Each number is 500 + 40 x the weight over its row's rms, rounded and kept within 0 to 999. Layers, rows and columns count from 0. Numbers have three digits each. The size before them is the row's rms in percent of the matrix's.

# layer 8 MLP down (transposed), 640x160, rms 0.213, rows 229-395, columns 120-159
102:478515461528540513484514421506523517522528480529468439509478455496515445512455527531491479449511509554478478539524523535
087:489472587494438470462537486462469575542513405541504505512556510508425502456443507515439572529470537492482445483482543519
109:522518437507538468526446471487556496550465472486491556440451496520503442534594533536526517567486528520515455490488469504
085:538464498440484503517472466492545516469459511521468529466474473527581537467544427469487517533431493546492508473491550463
099:531404535512421478454469500467487501531579508440497456439484490510620424505504496524466537512424518528456508520524479527
087:451497491567386487476541469500560542437524530452444554469505470453482517535586542444514500546426508435470480489504539481
115:555572506452508537491495422479557498534560478501500447476533517567478534508504501408538490542509540539555497485534518520
091:498475473521492465489557464507523585454485555445466512554456511494518489557520490469395484529533501510562508533469468476
098:541508499546455541499484576505470541551497501538521535449631483509528549529567456543519538471479490573521507507535472466
092:472471572425542569438502481516509464540476530593517472466475552480479541467473488506474425480530523453553465504456533406
102:448513521490515488543487515472500531525487560595508492587500540461383519517502627511510483517467514558522430505483544519
103:486591462432484486558524465494502469552504468563546436502443554406603471466564470501484481522441497473521530467448502517
084:524530454422466488549487496523547465492581506501494496536558518532507446515466481527549456519522479487489482429468517561
100:485509522492475485568523514469502468533558520452466473499474553516533483499528559545519558509434506441455520553511590433
103:484502535442501575505558501494533469494525545434498480517448495465546542533496486515494489496527467437519490429511503520
096:526458576517541483493555538527442512564522486493491473547542472504556495504425488499512483540477483584479472513473545475
092:503478482452459493547540537455491536490450503482520513473519493530610493474439518513476521520478515512568466504490548496
108:493430502482486514542443541516498469529476437486506435585502555461464477523504519473459505517544452451513516378454443484
088:494509529577507459472537454524454447485502485506462485491553464446433450454488480558484489463505532565434571499519540475
085:522506553528478492519432554411514449521430435505478489475575477482512483482527494446542549504526529458495460479553554506
104:511486504439448512490476491488586492482463538579491510446463503496468510435499490454479407528461518524510481505490495523
104:579547567565515491419537439449455483497536522485552489549481505518500514476581509578532484515472458471511523494470537501
103:530551565471572550468506488459426540487533566547459514492477505512500473499493482452577529523555407554440565454527530481
110:544524468450489504527442534507446493482469572480408521447503496542551466549576461490633537451534525537514552456465548512
102:453522488519450464481480463506554476499547537518488453504503482582482541520514469515503511503462532492566467418464478466
109:510537484577528494541491512503494499438535518582501510448543413535514550477539527539493475452516554390492507482355530558
088:568509470454554457533457464496508481518452467555484447457514578520542493484468481463470473505405528514459442525489495484
115:483458561449598509486493570489584530490470559476493501513519558418501458498500469412413445476415553507483465538558561497
113:510523421486426502507499480472480511433462566520526540565493441442443457513509467465493506451523478553490518551514480505
094:552476480514453459497509539519490527474437561498516534476547472499435522541566561457533440497432528485484507529516491483
126:471428432506464589514498500495494492456453524519419535438532473571555480566513491433495525506520499489508478473482469466
104:526503432511496561503504519490462428453489529509471558473626511505500507534450513516530519491468451454484481512566400460
102:482510517514541495508429506464392507559510509501521426532421516484494443520489501494558505496392515474472497494520559441
091:559442517545502543548534470554423449452539464509483486496515532551456542547563463494459586493485503459483535443408500442
084:474472451483512513518522574503479555480531479507509484468508513494471502561485495517445542537512491524534518515575493456
101:453493521497422526454540403502581544563498521503466525479462491578501498524548569504495504466585505461514560435482501510
108:541530494459590466502477508499503590540544538503514442476552621464502465510468536519516480514492526512579392524452478490
099:493521500445550529457520461485498500569478516487511457466512482492561566477467460417538512512444527505511559528490490457
088:476416512483529505482508506461471434506507522490503491455465509522505484502478510521563528470482491438509456481471510504
098:535504507503462543448492476446496390557474479494474436580443440505606576465454524509561487493614506468472519439496446439
099:470476558457496465507564481477477497542514531432473421533489516464483540474433474522496527434537496507567531533525512432
087:511491439479516468550520547478488532510468446483475532494564475455532448485528509506510447493460511488482542473546474471
083:505531525521535493492482484449551519460471559467528504495466531577535542594563543481494466498449488531516545543462507461
096:463483494518554518464568496533473505513523504543453506504463420530475504484511532616470469486556514465450482494485425544
107:490549485531522517534463441550468612522458522523467459556452528458504472471452551529499497501481438487558516560527502539
093:468555469492479509504469499458561469417541546487513488500582473550563517554511518510581551536538565465485542423460532484
083:498540498497513467551500514466533501503499515512481404415521447442445545508511515554497521446501509460496416487510563519
110:509497466459551466536535524524498465485522454530537466512440558537530524540546524496445540546553447465451502530490510451
106:492604470498484477555521481506480432489409510459497465521502504429448438617540517489510530524524535549515508514495429394
090:529541454502473546518481543512509523526467500499562465490506494472471502486470464525440498425484438543466503447478433508
128:472495536454497477512516501462491471554482509478483521588508565530535519519447516540457559443482526523532510571476550487
110:478543563520553478470486445512503520543484462561504505514547488511510486433542549483546515527524561484551504538491446454
094:479443509525512493452543517449503501485456514496439490495416559565471526503597501479491510534520496444551504451563488468
102:516501469450448489521459541485460431499543547529397449487501463505568497561467505487472544476564530495454438538489534533
101:517525499507516380485484511552493559504568486526484507506514507537470529523514530540440592470507518510463503528439518560
104:473595484453554516460508523453473469429467530561468489484457544576427529511501501524560486492380465546494464518490488515
109:453501476525534439516440487557492482504548503515517539505472524575491489443507511457492482465433548494386486518478482529
090:434444424472463569499550474437508555475477515525464485474519547500435518502569544458473479490459516473454545466515550504
091:542520542417540469507483464455457523479509551457480492452478463482390470563451563448511392488478475487569555509461570520
089:544483558543480550521478503568514469490459489529505566457519471553496516513520520506563536530475544536503513492513525423
088:523460501530496439443489440423500495569512517492518463468508516460489569516497436423481443505475543588489486497481511465
093:495545463495503526468498497475506490482526356550435500568480470514536482523467547464494537432507488501492512500504535497
087:499515545565490445508498454527501579433461541519564536484487528472425514466483472553472504528480513505504515554451560492
092:534472468433532486447495506553392476529492456502576509497523463512589538441469494438406511503483488465498499482459423402
105:491532451487482450446525450542498491506512561482550521482497428518565469469593483559587474503479480432474495535506482413
089:544532609466520478472503514514467490456487479520571442540481537455474432438544558501520519483473449488444553516496501501
097:506505542499483566415511521386417474460395517505490484520572427538480486432553556551537419566446494515521489479522500565
085:473466478506527502480508461481461461445490459535480483579461507585487473492542442525533547488417567506525478506518501490
097:550552475562491476490529525514436518500509473454476442461495514541516496496501478446459536477504466443393541512502494447
103:506521466513525427558466503446414421510516449517534472488551510529461557524512540494547533524474491465561504498433494576
104:526492559553532514529473497440464473474501515472483521499456468442539506528538482401513488522576458504613485443537511587
073:459501564466521488457487553549502444579451465519543528545541472450440522564529474477529526579490496502571533522538512514
095:477486468531467516517388479512545502475488506486467553493545504500574480534484437529614458506525549420497511579461522428
100:483493497493529479507489473529475523527525478504555448456532605485531559607488522472494496510537556539558477573535504532
089:434509511444431504436534502445536499533429446478427508482483552438493563471480473490437470519509499514507446472540453500
099:522548490584471488428487503573536513455487489465529515473482509472488501525545510544573496508516498477563477553460532510
106:422492466508460493509502537530534547430492516473505526430477558505457531478497506494440498510560539491467502489547473524
090:493546550494481528480479531490494490460475491496494456449549482460465598476458495562434509520432569445457499468459456496
090:457502436487469592530524510523479484525510566461488471473501548491435452513494501481491581555548548472526515423444496509
106:435497509540514456552496476555457523523573518482545530496427585451505460529479529525505456498462521491540483467470534479
100:542567495548486436441462434505457470518580473556510448493540447473545488487493511512532488464452519520479513549571525528
104:410471568506486435474522505546477495513492520398539483470530497499447595510519461522480471606488454481492505546502466471
099:461458449481504499503447441548505519540526516514512447491546526477493585525494526561481509497457536481468520487423522509
116:484543516561544538511449497509419508546484475521480458508440481519548525517509549520509522491437584450493488414443517555
079:457536584477537441521467469540517561534528475465516498539558559513490486499478547481516480510510483538470612462552481535
090:483543495480551443471536549547523568464533433515426467571504506488512483443532482493463549489548441532532568578508513481
089:495491491482481520517499466513463535450552475499523517481513511557455526483520537444561538478516550535572458459590533540
123:459511449488476488479511531486592517458473588462563507497491527554489483507478509483445532464507480488567599479528505503
104:439461483473549561576511430571508475500497404407498494551499564512446511418467561500463549484535539520542533500534438472
095:535511482520460484470489541526447405429468519502494567544522620547474588438516488496481533551506460428501486503523467487
100:445430498537526417535520551525475492519477481478557506554494532542475551483473545519498494486579482431524556519522532501
104:456556492431527486519515527498406427507461497513551498556490500522516522447489456453492516548487494461505449495531500545
108:482529545496479476497468488394543525536489502541470427389446538472449542464552520570501468508487571440506485527432549527
108:551461577537513525550543543523486514511489493532426520592536576501535529583572452511453489495480467485510509501509487450
089:487505542521520482476559553513465485579457494508537497464499504440498499484512582508500465452516472486464554584493426520
097:483512476538506447491478452558496498443544538398472481511463520502509499553414464469438491522429493466480532482497600500
098:456475519448484489474506508503469595541502545470554540488590488539519471538510556479459485475502505510462536523507540481
092:417501494515520532528499521455489518450511475458497515460543507423463517464472529497522476457412527444490543512457557495
109:506509496531497525554489547515442545493510535488491548483515564527506480461498459592503553534486497527426517491527534529
112:497510529525486500525562482495477451496526439503494528462428540572466505445474488500525568537476480506480477530566487471
100:505545514587503524473425506514535554471519441445514520506437522569460483550490577505510494465576517574509482538524475458
110:523502494461419461468479526544520487507425541491502541420496492460502545466517482542491441532558554494579572483430460544
111:468395541481506588475468528448508532480501486507478515463458519497459486541506523507517448555532452486501514486528573502
095:451472527585423495560521456559518433464428475538527471571520483542600498523516435542509505481495460524481516509516523492
108:505433503503529500525461494559566536482476492498508510494490551509369510461541475513506510507482477534584501541458546478
102:453447552551520489470523482462474580480491451515534528421410527541565485479473462562466523502531494452519535454513510508
096:517492466576484507525479534493428498532471498485509522476461535412465536466527461499488544458488502527450492501505487479
108:564582528490532501431466484556545516500485480502478499591545583491445492561450485449507480506501457533542425515515461535
101:574524451472498526529481513451531554511476512535492480528542580508517442519461504505490522491487459520457486518503560482
107:480538519465495522471561514477454537553486483483464472528547530446532448471509481447436431516495481459424440515499542494
093:467561534511540425494499441424484470525459542539504448536473553552467498509516535492507505510577479497517488477419472527
105:516487544458536540430535526572484512445541426482516479500458442485546487524510493466472531485480447557559488513510544510
118:572490445501532517581505519550499470516569525514584524560513524476522454477537486516537566557485545574478473468507558490
082:516507494468497482534450512497608529534535605463520444473532540488508552483515547466529417504480506522485519444406482500
111:442464522568509532501416548520541480449527534503443438445494513544531520548513447482439507549477454486475452469544481558
093:478493434563429511473470479536501503484512474459557477533507424487546619464514568531476483479492535501449493542468507507
107:537550535492470489497520503440515464474461416471482492476514513532546486522464500509551453495456458530487600456539565523
104:517438480539477464484443487480503481408448482526554478553516547552431563504522469449497471568577494523514544459511478437
094:501492515491514410438495462522451470502435473457452522530469457447469531491510489416548512507520562469595521465468581524
108:486544410577574452506486530483462453455497528524545458565500493484517518524540516539447548528441478534440456521521496473
089:391452537520478576496487542483514535570482447543454483541507557494530527472550557407503551544488469535500490552503524486
101:444507444549463574455462523504490523568550518460521534477425488530555580519486586518576533489514493507538455494486421474
100:465490479440480591450509573511452471479497415537490450538449505479387498522475468484505525489504443444572513604504479460
096:500549529442510476469558521512406524505504470578439528454582529440495553508494516482533482487463532518537477525414586443
106:409451612530468470458544494503536470445479528545522447484499519455438489529496473523478536481477487516471472538489534535
096:518520529549501577530572472542469488447464519460470467431453503489408511469468546434538507515512478397483525465534444475
093:537461506486426498549586428452514536474507393540462497532441477513518512509471558528511559505470550409514470437480485472
117:529550570479541491562467470502504489559501548543408487457455524530552465516474546505430513459538502530475564527528511559
110:503480532532503413528494446457478521487535488514579498493501446524555537545537492552550503469411459408497473495508500489
112:416486524486517481502489554534494550522504491473426506522506467496478564497384471517481475465590478499507501521478547399
108:511554565605426537494531553502538536489574559492511500485466530553552525512462513527493490502508528562525486386519498522
100:477478433583460461466468501478448552526458536503450479508573481433488480507482480518493508493381531560480487505503455493
085:490499515537500464495511542461526476490473531554557492448503538483400446503507509497474525551574510572500503497486481516
098:561439491540532432495546511457461479491557570519437553509452522533541545434457491510477512479536516458506433504491516534
094:467516505519492480485448515479486513485508552436513445495545616526512429514565439446544528440461570523541520540534442455
094:531502461554595515547517483506531467549504521526492535467450448460521450525549540450512531508498527578549458482525548444
107:533459454466520496430499522455574463480467536515493476584505469459530484569464534524553517526503526455486555557454556475
102:535470476508440479552504568525511468441536547537567465455504530561530556519543451496530608520470511471503578480391498410
096:457539533575568463497578416551503434445550532491493549524544455510555548508443500530462459439515533488473496516478478568
090:531463468431459507497513435503444508444523463483489488480459501545564527557433495546526556450404502432508442453412490442
102:556475594461497478524486491487484467468484537500431508480526411430523557497478410525546464518494510494479555505534563486
094:473513503529529548471533489483595554500513512562533535505490537519530516521539531549470444533422508389502500507537438546
111:488476518503441535544493515473481470445515506461502496489513442466527462515454548533534529413441558514378532484464498487
095:542410515531543533468507493460499542522527511507541548553460480473473414474461452530535510518493531513505526454503503534
119:466545476506484513498452501501511488495531567528526499499521489465438477526455433524528472498453517547458482538529509483
100:498478499456489553508536505484489524492539408515467493479504503475429580509455562496507486512491465442529504511522582491
108:548467527514559524490504469418554524532533518535468508495488500483502458416486510523493488454497516449522498530549562502
097:519510460457545427492514593421467540529454552474452515485412501461482466513562503461528555498496522470485524531512574549
111:457430556503534510460532539454531596543509497447498507526411534532488446491475586504512483514526607511495483495505517481
093:504458521584507514595486510482567484536454528500528398495509468487529552555538578444515499453545465522487527441504430506
089:508532534432486535466505495511462521520465440517513478647518497548475507486439457473527499512500543516552491490518521538
096:512566545474544490409521534440513452524527529561392492524495476497572435528507462467459513505564481508466458514510480526
095:423567583504446522514499615446506517442464532411446466440480468453563510489520498515516457471534476536506470521518524494
100:548536472557531498445503469494541524493453492482504470577487558495541445481548384491546515526492459533545474502524418449
096:496476477526448523542491503510505526568470441485487574485480469615437509411549465493515485509453416487506548502486456527
084:467502526496466472473500516483490470470423473473560508483569524413451397520481534545527492494435424526500493510535464496
097:514498585494469574478493433443535522564473576490491479507479527531429494530556538470571515534494491472543530488453549450
091:516487427516426464516515479438523552442515601505464498504535528544514530519570576499452587473425514520543499493479478452
114:479529463503513537509553547471526476499482512509562463443495540458456565407483499466577510500486473463472496496521517481
102:508513488566472473456529447450537474495556537541439518493472531505438531523424518506475529525559491542542511513453447529
125:467436582503502479440607540460388534500539530577526486439437601523631505488501492495562492468489530457481526514551524465
102:510481400488482572482424523513474500544501485544585485464496505517495529541520472572482524486540533525465458517418517444
108:504437490519527516556486447503490543424497520584463541577472504508482445535550528452498571553448512512505482554500534535
112:543552540566463548520489506502535513424490515551505533497556457462480552503468504478532483508472434422476563503479528562
089:471453545462561464539525472451523513538509480436543436483551499475498517524464449523448428528503556494483500483489495520
093:482520487519477444527538449509514462513488488506533510517506516566480483526434529568490519523421544497481492484601506455
106:568542514528448438489500514523468482470531546503472561507556537478544444558541549534479488426445473485504523485419490513
# layer 8 MLP up, 640x160, rms 0.211, rows 230-396, columns 120-159
091:534497430547541432541434485538517473441555472451464486522508512460455519581570480468534448447522431505512510438513526503
107:529560454505432464446499499530451539541522527520419463497535475545521442433484442544531461490533428486487412447555496492
094:497492474464496441501506578469481503495554505452505567486491514519562504529464496477499557589452495507461565474555502497
095:490496475482539523503450579508498516479488453546483527542539524459428573500500507476536468565485523421506469466456536495
083:526472489470472507536603474483533488493523538490512464482477529484559451467473510395494622449510495458476500530506505366
102:475525385495519555548447484554540400572483476378448441478451427497554482455429471512560474502505460455523458473450476458
098:517497501465549534487455495518445509432477559498430491506465449481522467516505510497532600424484466503467505553533521511
104:487552437502478464525473554530490502528538582430480412542431589503459532573458492549539581466550389546508481447494487509
098:484477477491513542487525546530498503449502487476506452545462481501491545559483447459459590531530498540534523527485493536
107:536517421536557424540551465441518466439479411446460478513503474496442475545503480466507495577519473502451581533535526569
105:583465485458502535461467500584451447477484442470513503548495539488443513464526507545475447550533562469456472522592483519
087:515498521524428532500559459439556429481564467493544428502434500504435532530557510497446522510486587477495487521519494527
102:509473489586514507502518503514475408474553421495488584437488517464531409538494419509490479612483533450514438503511476553
100:555536502478426455467417514447455465554485515503518463458507500471530468489521499554467546473493438577512479527468420450
104:475560485505515479517461470545483488462558441477534458493522441516507502537605526523491476562503484536506520559504509445
106:542616546439520394498517507476515447483511537523463425522510434484473476470568482473528476493486511480495560476496456534
110:546487489500475547481538580520482457494514436487521497474613464457467487500499440512518555403500490436510503500430481490
093:450526492495400550489482560520530552456494434527438505487468564496511494446506481472471518526484527537504479530492475498
091:519540554524460538470474514468527496525461497545494532555445544477485482464453466455481524494504465513479444529500486579
098:555519401475486546465521515581516452433452497468502566522485548456470469509520446488471524528489463505559539492525445526
103:456528551418499497488460453499476482537570468481480450506513514499506548511579474511471512574563592493470481481461458473
097:557498484541396510484512519457492487467492436467554465447523466497490523497524545492429518585482518535501430511517503556
108:527411472458501536532481497561524449540504447540495461509531506523512403545522457449479488521556513499453557500466491465
100:545535524515521523478489501466502489521499537507481553543559560601517522537538487478508401532472485503506483491507495479
117:491519464534479558478464568521502542570583484487564482454492517491461492540535431515500472550480507492460482513534497449
096:467563526554487535505502570481531486457553509465510443457494498432444516548374484509456491531466435466542523510484535534
109:465454491513462521534521501522494428543476525513532438493483522470488472510483493525460545443478452424504538547477542524
110:487522445463555520431535475499493434508519493512509490468555520521546455512494570565526491485466414518517478470525447475
097:490561471481458438570421536512485427552501489477511460498533460461521498472390512558420547523544536463495496484543483537
120:486544513517509515481528482546546490505551514426460543510475519466595493556511500502560509461427498437579524489421508445
108:472480494550500519503506529499551490439455535526541484530434479526503479508499453503430515519447508534485558481509435508
105:461575503545491547546526449502423455527487523474454518490491457482460492572482465537516486449510547493547525579530483569
094:503504532473447516531475527486512468519517474444475479512506437510514559488414478537513532518443476451450590539478528446
087:511541523509451539469389453481526482491501501489455503463481461467521500469485479531508492525467490478506477425446460597
099:540481536439478556483558498517495530563542532490506528519465389464579497505503488497484543494536451472448451435516435525
102:531457517506440488527559509564512586503468500508491487504515578450504446493499505545535534486526509531506496565611533487
089:454514473499517532511509571471566496464488482475488492530506510427529538459536503495495511439469504602493455453532445541
100:509509489463483541536401574509475428512494516473516491444431507499460519525435492513520546594438534600511506499511522527
103:597498487539489536529522475509526459619537438479457414490522468494516491516489477533561436540512407588557541471426444530
103:501409471420505458508550500535444430502558524500504420524489434482541489454482521554492477490513549556482491491570495426
094:572508464507500514492478494497511513497490529497460554525551467500464506513462507497488556600502518462411452550405490547
091:507473519515529528526520495492445532470488522468548535474556452494512429526518493458436550547470512474479545466486528501
102:488486534469536543494463566442440486556510410475449503525427497516471464506515501551490481566456473555510454518478497547
107:501525499505466512503451549474502440460451476484501473463525501526473529460439445387502542384547485457439491511498474465
100:503471470404546539439478590512502530476565431507479572385424522542471520496489442555463464511534461502455449570497502468
091:498560537471479518518563531529522516462535515455481529537518492528461518552525478471502398524479615511542502540489502467
101:477489434503461531477471523498506605499565452471512502542549517482559425491503483461491490531450515501532445460494466491
104:473513514493417467506514546525549479529552563485509479458532555376488494592463424536469505496513425498526466480521519535
089:492497447491480471558512476544521543517452490502480532472452453461481510448453511427479496517470532540494493517556473487
118:511516484530483477529502504479506507522417481466458458481493586509471555518493515482466520497520452505478511555470555483
097:494529538514514551551473527436554482487476500455514484521481526384561519498544470472543511419544537454549546467555535527
086:507473496494491502518503485480530490498455470496544508450511438458495437548471501537523456575462472510488487458548495455
101:527561441549512518551564511438397460473531570486469488539569558446522451487559482532490528481483507486484464535511482510
108:484515528509528567499451490484554398552488508481472541523523474456491498396487537524484545478519483547389446533583444405
101:480528492459465472515492522509543567558500521435516533534415496542496489554558518488503509544551475550563474460560508494
099:554488447492491526529519529462484554430412486507519484443519564519459485550540486579422574520455504566476519458464481537
089:538549420524550553571549518478459436525446516504484474539471505559551495495486527459442515503547461523542536521562572539
099:524548521513455564470490494480518491502532480512527487433529583459459479441465434481458471487501481421473496485562448508
091:499508586453443425536495479439484469495494522469490487535495432508577481454535561484487487474546494501512482491535447491
102:491528493496440496492573550466531476530465499525493507530389527483443394523541486529494539445553452496519517491545509626
095:514456413517522469546471487541491530526482529526531490458507460533545512453554472540495502494438624500452531499496398503
093:491509530506425473523528498545525471547551450460488393565550497499489539532483485509462524484574543508509465508482465499
092:491554572512490496540463462513516525548471524496517474475485495464452472481448496565480440526445484518465429481471557517
110:477525459477433537478467480465513489465519570464447470509500461538516446559462466468607480499506578425473533493446490425
097:482495516490493501507462441521451507494404441430550594520527402576527504465509446437493526540517446460553555513594457559
101:536510461530468534567404499566503445526571433503505477514593506502513454511467524494458499457447551553499445458490479483
084:476443462540467524472437546468493504451502531469465557446482451493500487436452553584534465529450486435568459399509579492
093:483520469476454512510427514520517480472497516526582533537497486509476535504511460535512506433488523568527501514463492547
114:522497567519574495516518495511472506590466406464488467463456489536487518520564446490519496575554534491518554528526480496
099:506510482597462513511483561552494442473487536520501431466399475446523512508539515481549517490530576551508605505528504534
081:494477550436491501524560501493508512562503520536486532520485480498477483424495535564519468515529452427441550475428507453
099:528522475480538444477513544555498601497486523507560501495479489478529523478447526426541523514511542480477473467540533527
104:535514600521458492432454512540551420412432527478444471497464428427519431515510449473548509523501518499493564524515554487
091:487528497489551470569484565557472569457551535493605527499504494495515483521467493567531518489476521474457540537433562515
100:466429555509547541494498437582470541549561538526455468544524553529465425508461446473490563504513456564447438477545501510
099:479434507431505543486533573467503507394541491488558444596497460524464532517456541515450464475472431501477472450504582516
091:556519524482552505558517458530501460507530455490457481480503536574591442510657544465500479531459543534465501486478461496
099:555504426433494463539423551517463455505538500505519493503496502447552556498578490457512459510478482495411477475460479495
101:528537547528558530510473540479502531546433498489513515547472515508544528458535503493483539537446494545466490510460500453
093:479598499547468487503460544544493499488514423469513511522490539578476519502537502572510488554460454565516524551480452463
109:499567522522412476481507581481452471593510460507550435452461489540520547494549518529501442501475464438484435517413503490
096:487515512592533557480475518445505440488466530450515487471471452494485486564462467532542572516487562441460507512440495551
110:583511523499478492490537480558479467487520539557537509509462504456515452553513543447526553490491487504425559504551454509
087:512574423475481476477502470484533533554477561516480538528495501448511434505555489483560524518524471503505558521483521481
085:508516475480553548525632519480482547588536458455487500438517445512535515493545511485489514535477540471473543517484499464
095:529485477604459512537432489507564499478450601512480519481481462524520464548465516495474471469506481465510464546452535516
112:480534475480513522539462525547537601445472442434440476507441457443448432512511513494467524491542572546510563552430507515
103:487509542478441517564450500482486520570543543440432488513535499543554521460489506453463504555549465438532541484511446470
094:555501487564468524536488489521555473473473485503550469559463488554472544484529415513447535488466584467526590500493427500
101:514552452454514520485486539450525506516518545455521505479539497524476504561505475478499526510522493491416432439518481481
103:532552523517553453513544492546545428472521509537501515567487484548516538509495448473457510485552491542507574477535521580
103:427502558478437487536487494537492570500442420477503492633496386546519487573480488502471511438490558559501486399549398453
103:476502492450543508538515515509507498414502577475513469569528558578499487515521525501499451475477569484478552575565495518
085:506543463434550467519533488526571512447516485512516481614508507553458567477466467461505509565510499511504503430528453521
118:490486562531458494508554468508576435475455410478528522580460491495562451513560528520510470559544427484541489402499409494
100:537591514545481510516493510490525513485503505486449528530526557576515535517493504542529572483485473546480543555437439435
081:501495508533560484521402530490511628497455468525476547520488528460496521505472525461466492504486497483521473460488507497
097:528462575565506480526429424422572502511468495445483486589524561500474531499487544443541541430471557505521537529516463516
108:524480523494538534500443511495524507459502520465478528570451574478546548602603437516528496463485548525510507526491555512
100:527437518525425527476465505471493471488466439507440516482507432460499528496540507534527475511463468419509475529494473440
100:513524479512440527548454468530387464487571472447530488492480552511502498470440478443550505526495486601459453480504580572
104:527545486551544484451458513561483520539484498411593531536482529467501446460562479486472547499539505439471466471476441505
093:534537481439540456566494560512567537578476526438563458433531539499427507469515571491479476528482505520478472456430497487
094:554514542480536491493469491499551496519486479514440533532475493514586498490524437565548524524520436469538434477451528456
111:490476531582467515500442434487542500547523544405444397515418458452549498469488541442555455467480461459471534563447474553
103:472560510450512472563517484505443470478517513468469553471522498515458550481459434471498515530557469570548464493505486443
106:452498487489539530457425539532533560503572520515563518540556482515549419529507531507517489486432405574526509591462430488
105:459493437602435490481534500506468545542503514527533486509497592445465559471464482468456512474567511561427550424476566555
100:498517465508514486608497500551529512473511467468477523501417502506548596461447457472548487492472523535454555562426513496
094:509551497485476485532568483503511461452529502504464475478540493500445505525470497544438513493509526460517520601424492536
098:429525431427526550515549478574463511541478525519544441501455562544565552489450493430581505540496496492456546472450538513
103:595526522549528515516440500518509477484511467495486449491499497525479549530473488512508505480481570428466448521451488542
091:524539457513535493487472436544530535428520489581525544511551509450515466465517563544507505502481451545471530519506478499
112:498494438522536563527549480501522441520516469416520475499466478453568459476479484550574466489528503522574488576363553570
100:537421509500549483474449489461508491469591579532467537439448506512496541484525440425494554462421486493523501506482451463
100:539596562489527501485518538519450458502558488461465497493485531515520445543541502553519509471479464487480577499556498445
104:451490421478566551527513526508512580521536521448523459453507484497618470518428499495415461495494511495501474448489438451
097:546454501449474502522554511500488501481484484473484553497429459563476468483426428452478432538511491474508524511418546496
114:532464470511434550497464543477514447496488532456559464503524446545523552589568520509499493480458432487442539484528480477
088:501454511475460431503505486515465512456512477528566502442546541464468457469468496483510526556485512492512520458542505464
098:521468594569467461532505472488519446509552443504418522535507431527537466452492489437489450501496533546506552503503506566
101:526497524505484508521518503531490492546590552439452512508477525567533531474524511547559510495481495467500473548511494495
095:464524520459561509521556504533471511487520554452480424467472527499550511444528482478560487474485472412548570483475526442
100:519490415565522511574493487491497474480485409474466490532530500557521468444515496506497564506509522519460496564425534479
104:537463552501493493486573497530499442500510458468507469444532495527560441472416468439430512488526544409465586457453537474
104:512537469422546457541482582533489507512536471534523552439441529480432474513519455522544501494540527499497487544451527596
109:503546517573547518543500494516469427507521484494434469500519495490538500438432509503500520491490456467539517534540485479
103:520490514560465470510501458498547581496438515455543526570503506519480497502538490439494547553478465491454482486497500553
104:562511479497503570459489487496480497464501483475515492467515535535542525551502486400506524511459418493526475505521484483
107:535538524418528552484498464550538486423565569505505399557542461532498526495414547522468499510502461591506483514474565495
098:512521521498534466546518489486344528493517506493528480480536535573576519509530420556464564481451542558507536595538432533
088:523511482483471569500482520513456477502509483461471480460473433442598542522458538477361488484450497562527453528468496546
090:476515450534522459462531540541504575499512494504486489524445504513550436504498459524499599469510488533489561499491496528
099:489487493547455551496486435425420440449509494432479555468456520529483542428506499532454539490462459408516548498497487447
092:433456468526425461499512468490463502499499441410437498530482520498533500507486503556536474522406469497467508431513477471
109:478547528466526493514522538544593475526484507476474481540530497505504488502535501492528462466485498513546520497452449453
101:488534516469501517525497464578593492509495498498451466510449476506500521429496499504564455468536514500442475533540467515
095:526509490479478553530453470477529473543423430508543483512514490458535564505501536491465499507501553493490461421557474523
094:503475508501436553487493496517482524496534464473451499514509494386547462422567500496526515473488510456557503545560528485
098:491541480563517491452539507468501517490539425513482352502471525588577474517499476545476520528541469481458530569536515502
093:553502443529504475502464574561448443496459467447477430540440502483414512556521512505477490465520490565509437519492469525
107:609470500515532513506569555524481476487544457456541466510448530485491518534457532549566467493471533498439472543462498559
095:572531481546533492534557455474577412569578464525443480533486485531528530491516509482463585485516465530565503503438539495
107:501462500543471442558527501488536552564491483469539448562497552487490550550457441500498532485542474500516551514513460504
099:436555495449526475554469517518496494453470451440509595544467442521503427458501471541515473542584510460424536487473421540
106:471499475497571581463462532543444549469538510548495442457551511468594484519526479501488496496512488507507466480504538522
102:527547538509446497492493501448445498527536499469545495518403502460575489518554514542495514449489500518478532429451571470
105:519588487517504490470507483552431474431548494448392538470526439491498505485512468516477499490515508487475511513494500499
095:568394544427465493617454565455497480560545459536523502551483510561488525521515506471471517536417484519430505513560527464
094:503492468524497497530459475451482551554414477462454503478468426520471470540572533490496455544574473450385481512460521461
097:491478512485454521437475523401505530430542516593485451473602469459518484459483507472510562479524445558481470530532463483
089:527498493423497493598540570514495448502511490507542508483477459476472519498526466445516551439517476447501503513472510436
099:475533522565411502507521402455528583449519489459452467546477467533544566569514449476499456506509440516538494527468482492
091:494522543529486544559459473559550580499521503433529520462449581517493573484518481480526514494514519573456455480520431470
090:516576525413501446542518492518535582397542527519570480524546481475532515444493521513524544499514498446591540517448470470
102:499566488502542509572519560493542520492506436503476500488550502411515485480525538466514489491546484561449439497564457529
093:573498511437486527512480491497439515484455454457502503430511505461499537436475401437542451517497511498447468497594496480
103:531538529482523471562497500517525495505557458477515477476472470411479505475529433457534482580442428542500502413509472464
098:507495492549526504467501501494428556447460432451596408451426502510471478433581492490478467512557492418466481530449499463
120:493470517469556518496480509564509521583527533473509533538457563477521543509475446489483569531485440473422447539499487536
107:546462561599422494410494467487489565480569470446532528432468532550513516458527486450523509461421478515530506414466478456
103:565466485458582485504521567552523533578497479478490564507577450481424510577505479511459514496519475446485461497515433524
104:486516493468504524511523463442609456529552444452433539476496474485504452497501484524484568480501506547500483452535384429
099:521491495405509498429495456452458550473481488498581540539539564500576485495476550526479532537502522518437416539480497614
085:439536414525430470547548556543448507507524488498535430469515552475425584516481511515509535452500543541531445456401467470
106:514516478492460534406462500487498464497519513468498525505493503477434479431511414537454576492460421553496511515522522482
101:504510433492481508434531530521577470520573496473501471498482541510477471459484507476474530513449536484394497494549514427